From a checkpoint of a small transformer trained on Wikipedia.
Size: MLP 1536 GELU, vocabulary 2048, 29.9M parameters.
Architecture: LayerNorm before each block, rotary positions, biases on query, key and value.
Training: a variant of SOAP for these matrices, 900M tokens.
Each number is 500 + 40 x the weight over the matrix's rms, rounded and kept within 0 to 999. Layers, rows and columns count from 0. Numbers have three digits each.

# down: layer 7 MLP down (transposed), 1536x384, rms 0.267, rows 442-473, columns 96-191
# up: layer 7 MLP up, 1536x384, rms 0.203, rows 443-474, columns 96-191
down442:537502518534496545506543525437560543506481478489469525541425524495515501410413467507510456440447553560514503473512472514525521561499521522479491501511570459456485545527454496514565412554529433470505477468479477559480465458552487585521472524440437511465511472499481618554481443582576515521
up443:478450421547487498491524440500504491498519578575511467498492549567485432472532435558441501495436508488559552504524477462487500559546514513440535525445558472457525459523594486582566534574453408482430472496456436474540530550542550473463535458540484452523501488543490558563504439505440455496
down443:462540513543519488485473453534513471462546498494446454481535493491487520479442474513518513493541527534582508534483523590524491421423448553478549457521500504520480549448481524500468502495504577519591491445567493466447510504437475526516519400465517540482473514564560514489389507497541539514
up444:489517498518478477454447475456449544486494522462474405514492535489378435458473472540492530499519477507545434483451478523493588541478494547563465512487503471504498464440483486615567437508524430542417521441555556475506536519499450513511513538503497457509527454479488465453548454496480411529
down444:511501486479491496443522523549538532544525509443440524469511407461500522478539493498468525502504507495551485515517483510439520426486483433472522514510605499467538538589550541476530583450484535538488515596410487479529437519529462501480530459508505545522537473528465493546506456537498528459
up445:479508435523401519502481568491521546445473467430540521497603472505456504500504528457506430451451518500496547517482430440496531560525556476480533482519464507450508474492417421520493502431542479496459454622460460645495470543501543519477486379479486538470500491561516430490451539559457450551
down445:544528513481576482543519491439549478534504531470464474598496534510495492514478503500517525496520498484515466569498519463464507465454404506519546508505563400567494467505547483511459445594495487494457464413547476424505461500417557505552534530556513451531501481497479532502517507528528498517
up446:518502434569510507466496498487426500499462530487520486521574559414474507498543553534522482557465457492554494555439516535476467474529503461458490552498509491433421543494448486459545475485481439510457518495501521491539495522548516465537504472522466435476532441483418481483481525471480491462
down446:490515504469580449535511515424540459514470482496494563449523543505448452555554495558484563502481490519446518509577557499504462511449492506472480481493462453497482490503539479509522504518534491484494523549502452524425511473495506445501531463504490543430524440541479453535506523473525513462
up447:464458531493482495534475437532498489550544506488494496456522518454468486493509499556520543486477588531519460460462562408546545538479484554493468461590461519492527553521488532557414519450549481540502502578541502466492487504507523472504444557474505491451507501519467527525466502441461480429
down447:438503510490486512505520468476504468453506526485527447511519491482486555514538475613439432491555463512548528463504502491494502548446520467496464476506515518443568507502487476471528433535550507514486450506467481569603480498533475503474457511500515501498418550466469565423535522455536489485
up448:491506454433458537426555518540538505466502521469498517524503504528523539508534496453448479476484484428511489422465422499514551551493430565525474453508526516487579455589521503481438465504508425537506523538477559425494569458565538508522431502492517458468536501541506537460449455514460533419
down448:543524518515493455545500466472503542560582458496462502521494472502510502513580435471555496577433496449461439532516489518421498497448513542580528483418497503466467479463484562535535478457507559522500528495525540503518519392569480462505489562494489602467492514519530597475512459486445511525
up449:565512467442553532500550444547453534514432448552468494553500535535515478497467518471609513424493543497551514488548521488460508497436521541465483502491494512485459426475436515521453565524526519505495516524530514421505484530412501503495479518460527463499513490457450453534539511475562551509
down449:500442573500487484489551517497489544535524451511556556478525532489553540550534414520471510558518484473556529499504487576444512510469464456473561484565549524490427488506524536534449521477466503550511459490529454577437446478484490496491509467582548463522512535383560468476466460526536383477
up450:548526499523515493452516505502482540523454488462512499467537483491534538558558445526436449540537485489480515441545522435424473469487565484509451465582515519505484620477497477577500437460486473556470517581486487501412492432540477481469463512483539520539491488540468520425501448505486473481
down450:529499550539434552458491517493468515493569550480515431476488463529478467449508459560496543404543470455510439521472469496507493534525471498470517588491485526584498494561472443452555507488529524451465468464580419516576466521543505476539510529462437471504502461474497510491514499554523460505
up451:470490545368448502447459524478502475466479457524501524470496446422554487506515488573537548498525494509524518485458551491510464488478532525514444485469544438456561583491562526513582447464502516515498395508444548481453577519486545507411435576541432485457561477436458552508537503572478398557
down451:610484442454521468380442489521496529500425501380489551481544515493539526497592426462580533487431481537508431504521523511438459464517526551544515503494586592501522497484539481519554541550472409426493525469571491582493511497482527527580572498547527518453570478470543513507482539455523432564
up452:483503506522509502454463490489538520549511554487507487605478527530468533456442464527513457508519460540459515503471502568480503508494490525475447464474509493484543452523516522512529515476511508544454500476475460485568451435498516529523495510415472533457541473527530510492438448496582499541
down452:491484435499514491579467488420484507501399536523514495473487534459562556503503510477437533545513499578522514456474498551474515501488488577498537492496453452529470510496460526469478459550512581575488468565485414448545472425420524500406552526502493489570523543434537501438500437496518457558
up453:452458451535410506489397463520484555540430422539475475512460488568441462457504509544517559416519538515391484610496494527534465476555521554495445508491432497524604471484473450490504540534506518521499454476545605426476558491534454548483532492514486488521462494574496399438524577507496562510
down453:545458595464527535503509455470443544419479484470512484477434513528513533461512550470453531469488474411456518479480555452474430519640441442584493555465425511472501535496480541457574476403495551470481463500484478486506465508556486504555502494444492458570530504525453481619471539470518555508
up454:533502433521452568510515433486459478464466552450477459489510501479464520501523547400421521487525516541487535507498429471476511446523488482445500496441419498494504499410496455534536535528456478507474515473483540488553497496527472466488540451462555552467484484501487432585524528481504472557
down454:505511588550590476539552557504516538506564506523519554523455529480481508562492469489500452536477528451451551483521453481507410469431525498566519485506491556490563512503468532496534485464512396525529533572514540459493522483493504459500453468461475488515537446446499537469483533503464479474
up455:498570550547429467539483507509431407548525540557521499505528512537522480456497446459593483493499510490567508441497577575536572541492456470497435501491455575521490482553499401472494495460576464419554563495438512520485596510512523550518579498526440572564647439495459393399468460488462486416
down455:469565522536449530511519490482525385577538512495458436464482465490500470476498521460508430538487526494545520506484481500490467479541456431523508485501503532515446515464513468451534503521536538574535501541509554488438487479530489550528447536491473543483489505538541423445449472473473502570
up456:473523556458566433480521481494449505512572502480517522502499552535509448562529532553521487445538535534480511447456492467486531441463525572479527483473462538506491509489503529556535541464467548480510509471478562527469500505407415485436458531463502447527508527537493474502499572572570507485
down456:494500485558438458465510487558545483480477448559522483548505516467498489428507483473504518460472506507598552532505524533432492471440453487460482493473585531468495515515526487481517464471531458498482486483517450569487485591485552473422540523486597492465443478483593466483480386583539476574
up457:475530506536396468431499488533448515508561559504530476514511466476488501464528545523399543541476502497480504445425485439452494504490558500478439556481511508525398433492529497497508506431517549461513431465448529495414511525486505552486498515509515497508561400541496548497506564476477465523
down457:544479571498484506502483487502544501474491499488438530418531493598555488465497532516533513506516479465437464557523487522487496524506439538564506492579421517509449564439484575511522543414556492481458516486504550532555434455513510474503482521525493451487515537520586494544439427484521487471
up458:417573492469559447506498461563526488463547462516497565474487463491465464526586444563475563481467563547500516523532533510483405511496493422534446516565551498494496496487503453482477478432533506427432476488464531491518402451522456458565514514583478541588524506452390445461529559487489483483
down458:435454564478523431464435484497552490531565514474494500411515515499500504581500475456460494474535458523425505469556495526538427504425490489504446471466519445440550455538543473499489540510471523572489551483567503526418499494489568557508468463543495532422462453442552483507534449550435503477
up459:474443454497524519464451436496461431476510518519581476586486492519529558511453496556487524511536521444559457515474563539532507501401543528453538469495530473438511464450492533465436506549507486495529471532460453537516599487496491490446450397480470537518533359457491535500466462520507461475
down459:538457549502501502492561561467523504458449509461424545480500544511491457511540504428537467529488509575534510521547445463522505497550417499543452564547461550537494476548492488490531525442487549542472493463548533489490455530496467528561498582504545486453441623534502510509593524546508553529
up460:482474578510527447533497500551434451526554512474493546444509528447533514457469470490450534398479504535499430542520435489512522457570575522552511449463507484484465483537530462553449547489481495581547475491537464511421544509581554493565492551542473476549490449477421495520481429585501561527
down460:549462493498497521556446544495462428585469570525511445476541513529479512426470520514533475467449556452457497486535543580437435462561546538444491447544557534540472484504458508542512503565526498490520549540523504573431477491516447545531556449445479443477466588465458518492465465480593475536
up461:520521477592415514522535568527479510470500454550504494537472497518502505458460347447518488511432496555505467584505482447525473534475502486555512445478525480513538545523457478438507440486506547495450449536444482562547460515507529471545510539521484453499441550528517529481513482482531474504
down461:490534526490600462442477530592464531519482533529596444608584507437645511458511508467508520517518504477460524490512479398548516472519516475504468451474454459424475494583493563487517507433478515548477539488500455493524478539476621593474549466487506458469468521494555532518497462503599498611
up462:488490567613489529514491505535498512467524495506509499494519480509474511547439507552464485497464467512499467488531503508504505490525466477551471447432471501533540472490532477445555578517501523488510436495525460521501524455506477470510500494359514510499503460561477588504464492505484472538
down462:481463532509512534467559548519520534493496521529541424442442456465503528448509476555564533497472523504529502514519501532494531463443549486500530502450559468514517501487523479519500519430517449509537492456557507449546514478492577482498525528512492461478431481491512516473495499540459513508
up463:529489528507513402482500541523498596492510430468557457499557556512492435506509548508512541563513456478464511499496497508478491465466537577518558551528473454487536475512529529457483517491458455445462464538494538421473489460576490508558532559512458480489530501559489472423442461514537469491
down463:506519397491519494453492511541549491507496500474514526499522462502463515498493531496556550503552488424489504494413520439485460414549520484557442524491552536482459564449461492510600466456534550574539472499508512461450529475452461493459507531536582431526502524505545493458556513490438578483
up464:455506501499529499486541494505495511403500559461534531518472492553539556519497498495466453500553513460510562493510515488553504436437474435468499479486476537562483488556466521514520547384404496508515501456469586476423473507497552454460497511480458485468433525551532482464513484537507470443
down464:485496474471513512483558395483508496473486493544511516529518535547466520545509430514504527543523499522455422559510452534536546522464516546528495500514524551459437501398481450487421475536506617526465559569545559515525558507497514528500508512579482504527486450512516476548576481508528527440
up465:489510402508545528447473483473518535464478479523536531476530499448589481549496515496470478497570519483506532405480496518412508474487448552526545474536509495461488515537509497505491559463445469504578488487528586520555514498512525540509460490461530455527510489525533488457517516464512525514
down465:507500487500457426512489507484447439473454506505492536496528501462532484462584490480511475592523494511511470531503511531498543523439482445544466547495494446530451469506523531445447469536518507477518476483483466445433462492489461525521495565492492481482450536504515471483494492517530469460
up466:464494529477489517489459466546521503484502518594530504499482570530556468497485498471493468513527519490595529459413491483550472536493549542441545442526505530521533416513470556462531437478490499550480492444476447484504415479478495513475499517495501451476502475515492504471483495503518456513
down466:425458507514512453559535477447468495564441476444537422514473497477462471466536505544460588472567530540459415501492523495478467451506460520534515596505525494480414587540587491483502524512546494445511484480435578531548608478501493479456485521543479524468522507488457477511499499518568452498
up467:600527412490546421497489413475557504539491480552460541474490481470510496550549493493536483470536554450534460543440512471482453490442533527552504479465497487471550524557533485565465501464498469482511489467469432487488440526475509563498524532507497447545606459483500554494550514472546539479
down467:466534541474496559535482534436464457533490525505459504507504502486436513481533462456430512547526513514516588494519504495368487532545502463560514503501504526485425531572454471462463487481503491499450521513490532567530448496457451427493488476531541526541525515461498455413490479483547515526
up468:497459501498412519469476500447501500532476551503471549497556549485509448545494507491505507489511495503494481523433547511543577530543511484494445600433504548435510478494557455465468506482493476514537528630505522551478525530533570551596492475520458468566451515513487479472491446483565522564
down468:457545477537513404527417471499489459518463441511446430511541500489480614512504515433490452486522500481541519561513520466513484475457458514460501446539556439495528503455457573543594515491554486441445508441531552547495482456522563536457476452471561482469494550454521529465461432469570481445
up469:473497485516510582544501562473405490475554510484448490510486506474461563457434419499548478465552481534494527492540483461517559547477533530503486516476511517500436547430447472513484539529545535473533489521529529524507554497504493456515520509548562449507571546415505462438523539459467545520
down469:480498489520506466512491467495493509547534521507492501546475540471552410487483557421536481558471610431522486525541532537535476524513525516549454549459500502587529503541496553488540500424587511551454468504512483434528477457466519577445518436532491544481454484587567445512564525475505524469
up470:543480507450494553481560484545580515590562537481546421493477585579459508502481555448526531491521518509602559519537493568493493500474531509458529463501509399533513467506418483525461429508477480518497491496435398491500519581492465556557458438572453501553479495490492464514553597518448560516
down470:393438480539495481450458489434460427466533482528547486479488486501562453488469534496539460554426553461420417482499490459443512519477533553413530467478549487516500492460500502510452543468484461566531496581495504546542493432513535498444472402432489505445467473529457503511492559528513464477
up471:483545446529492465510440567493507442492516426496528554516486494573511487538431474505440534542538490457494580459449444510516530533466496435554495482546540452560508482477513480523462538535515468538499484515481553478414511505475562504466511429543482509439555500534500430526505483526503519528
down471:512440523491566510494513439537526509501503491480525492517523529546492485445472471506485483534534567546484483508516520495393466501588522477427497526551516446460512520494437446548512454542444498438510520514491505500468553497563415568567537565457544457439492523475458467495468423501553470561
up472:476547470505536471507439523515520432555479412553509551507489515455376465507450500528526479494535477476544483439500520475436515478516463474485497534478471540528476464481490542413440446559404486505490549584484508459536485556533554538533479456469574563444506528474535442515456480520484550482
down472:541496535444515510516504512476522487501498535467465379495451547491505466473545542493470511455539532573461495569446472507528462468526452565490476422552498486517522465448497581530505432470501534451493447447517458507490490499475495514427480527512464514481579490546480556497463476436488450486
up473:493497509520555433551509464501542500517501502496548466507490428522515484462480463497476614476497547538506495547565523509525576580469499524523536566505511458492520506440456513491479541495506420487482495566477483507498528569473508440490419438461478511375583486520482590508467480532498499491
down473:481496484463521561513446559448517536541441540440547492496416468476505498405573466438587492504546527590528496498464552477459444529530464505518531587483478466480462412406488532487587616499497470467518480503433475586503451486531471523488482477474486515464503489535475471453516490491488455559
up474:524513484512478503525541508526532533470525547470462500499489480453476453514481528555509515431549447579445474563502513422467547527533548545557505487460489499476442611499556498503503492483478478427498424491532549505572483493467554444511503548523507529526523525458420499484507511472561492483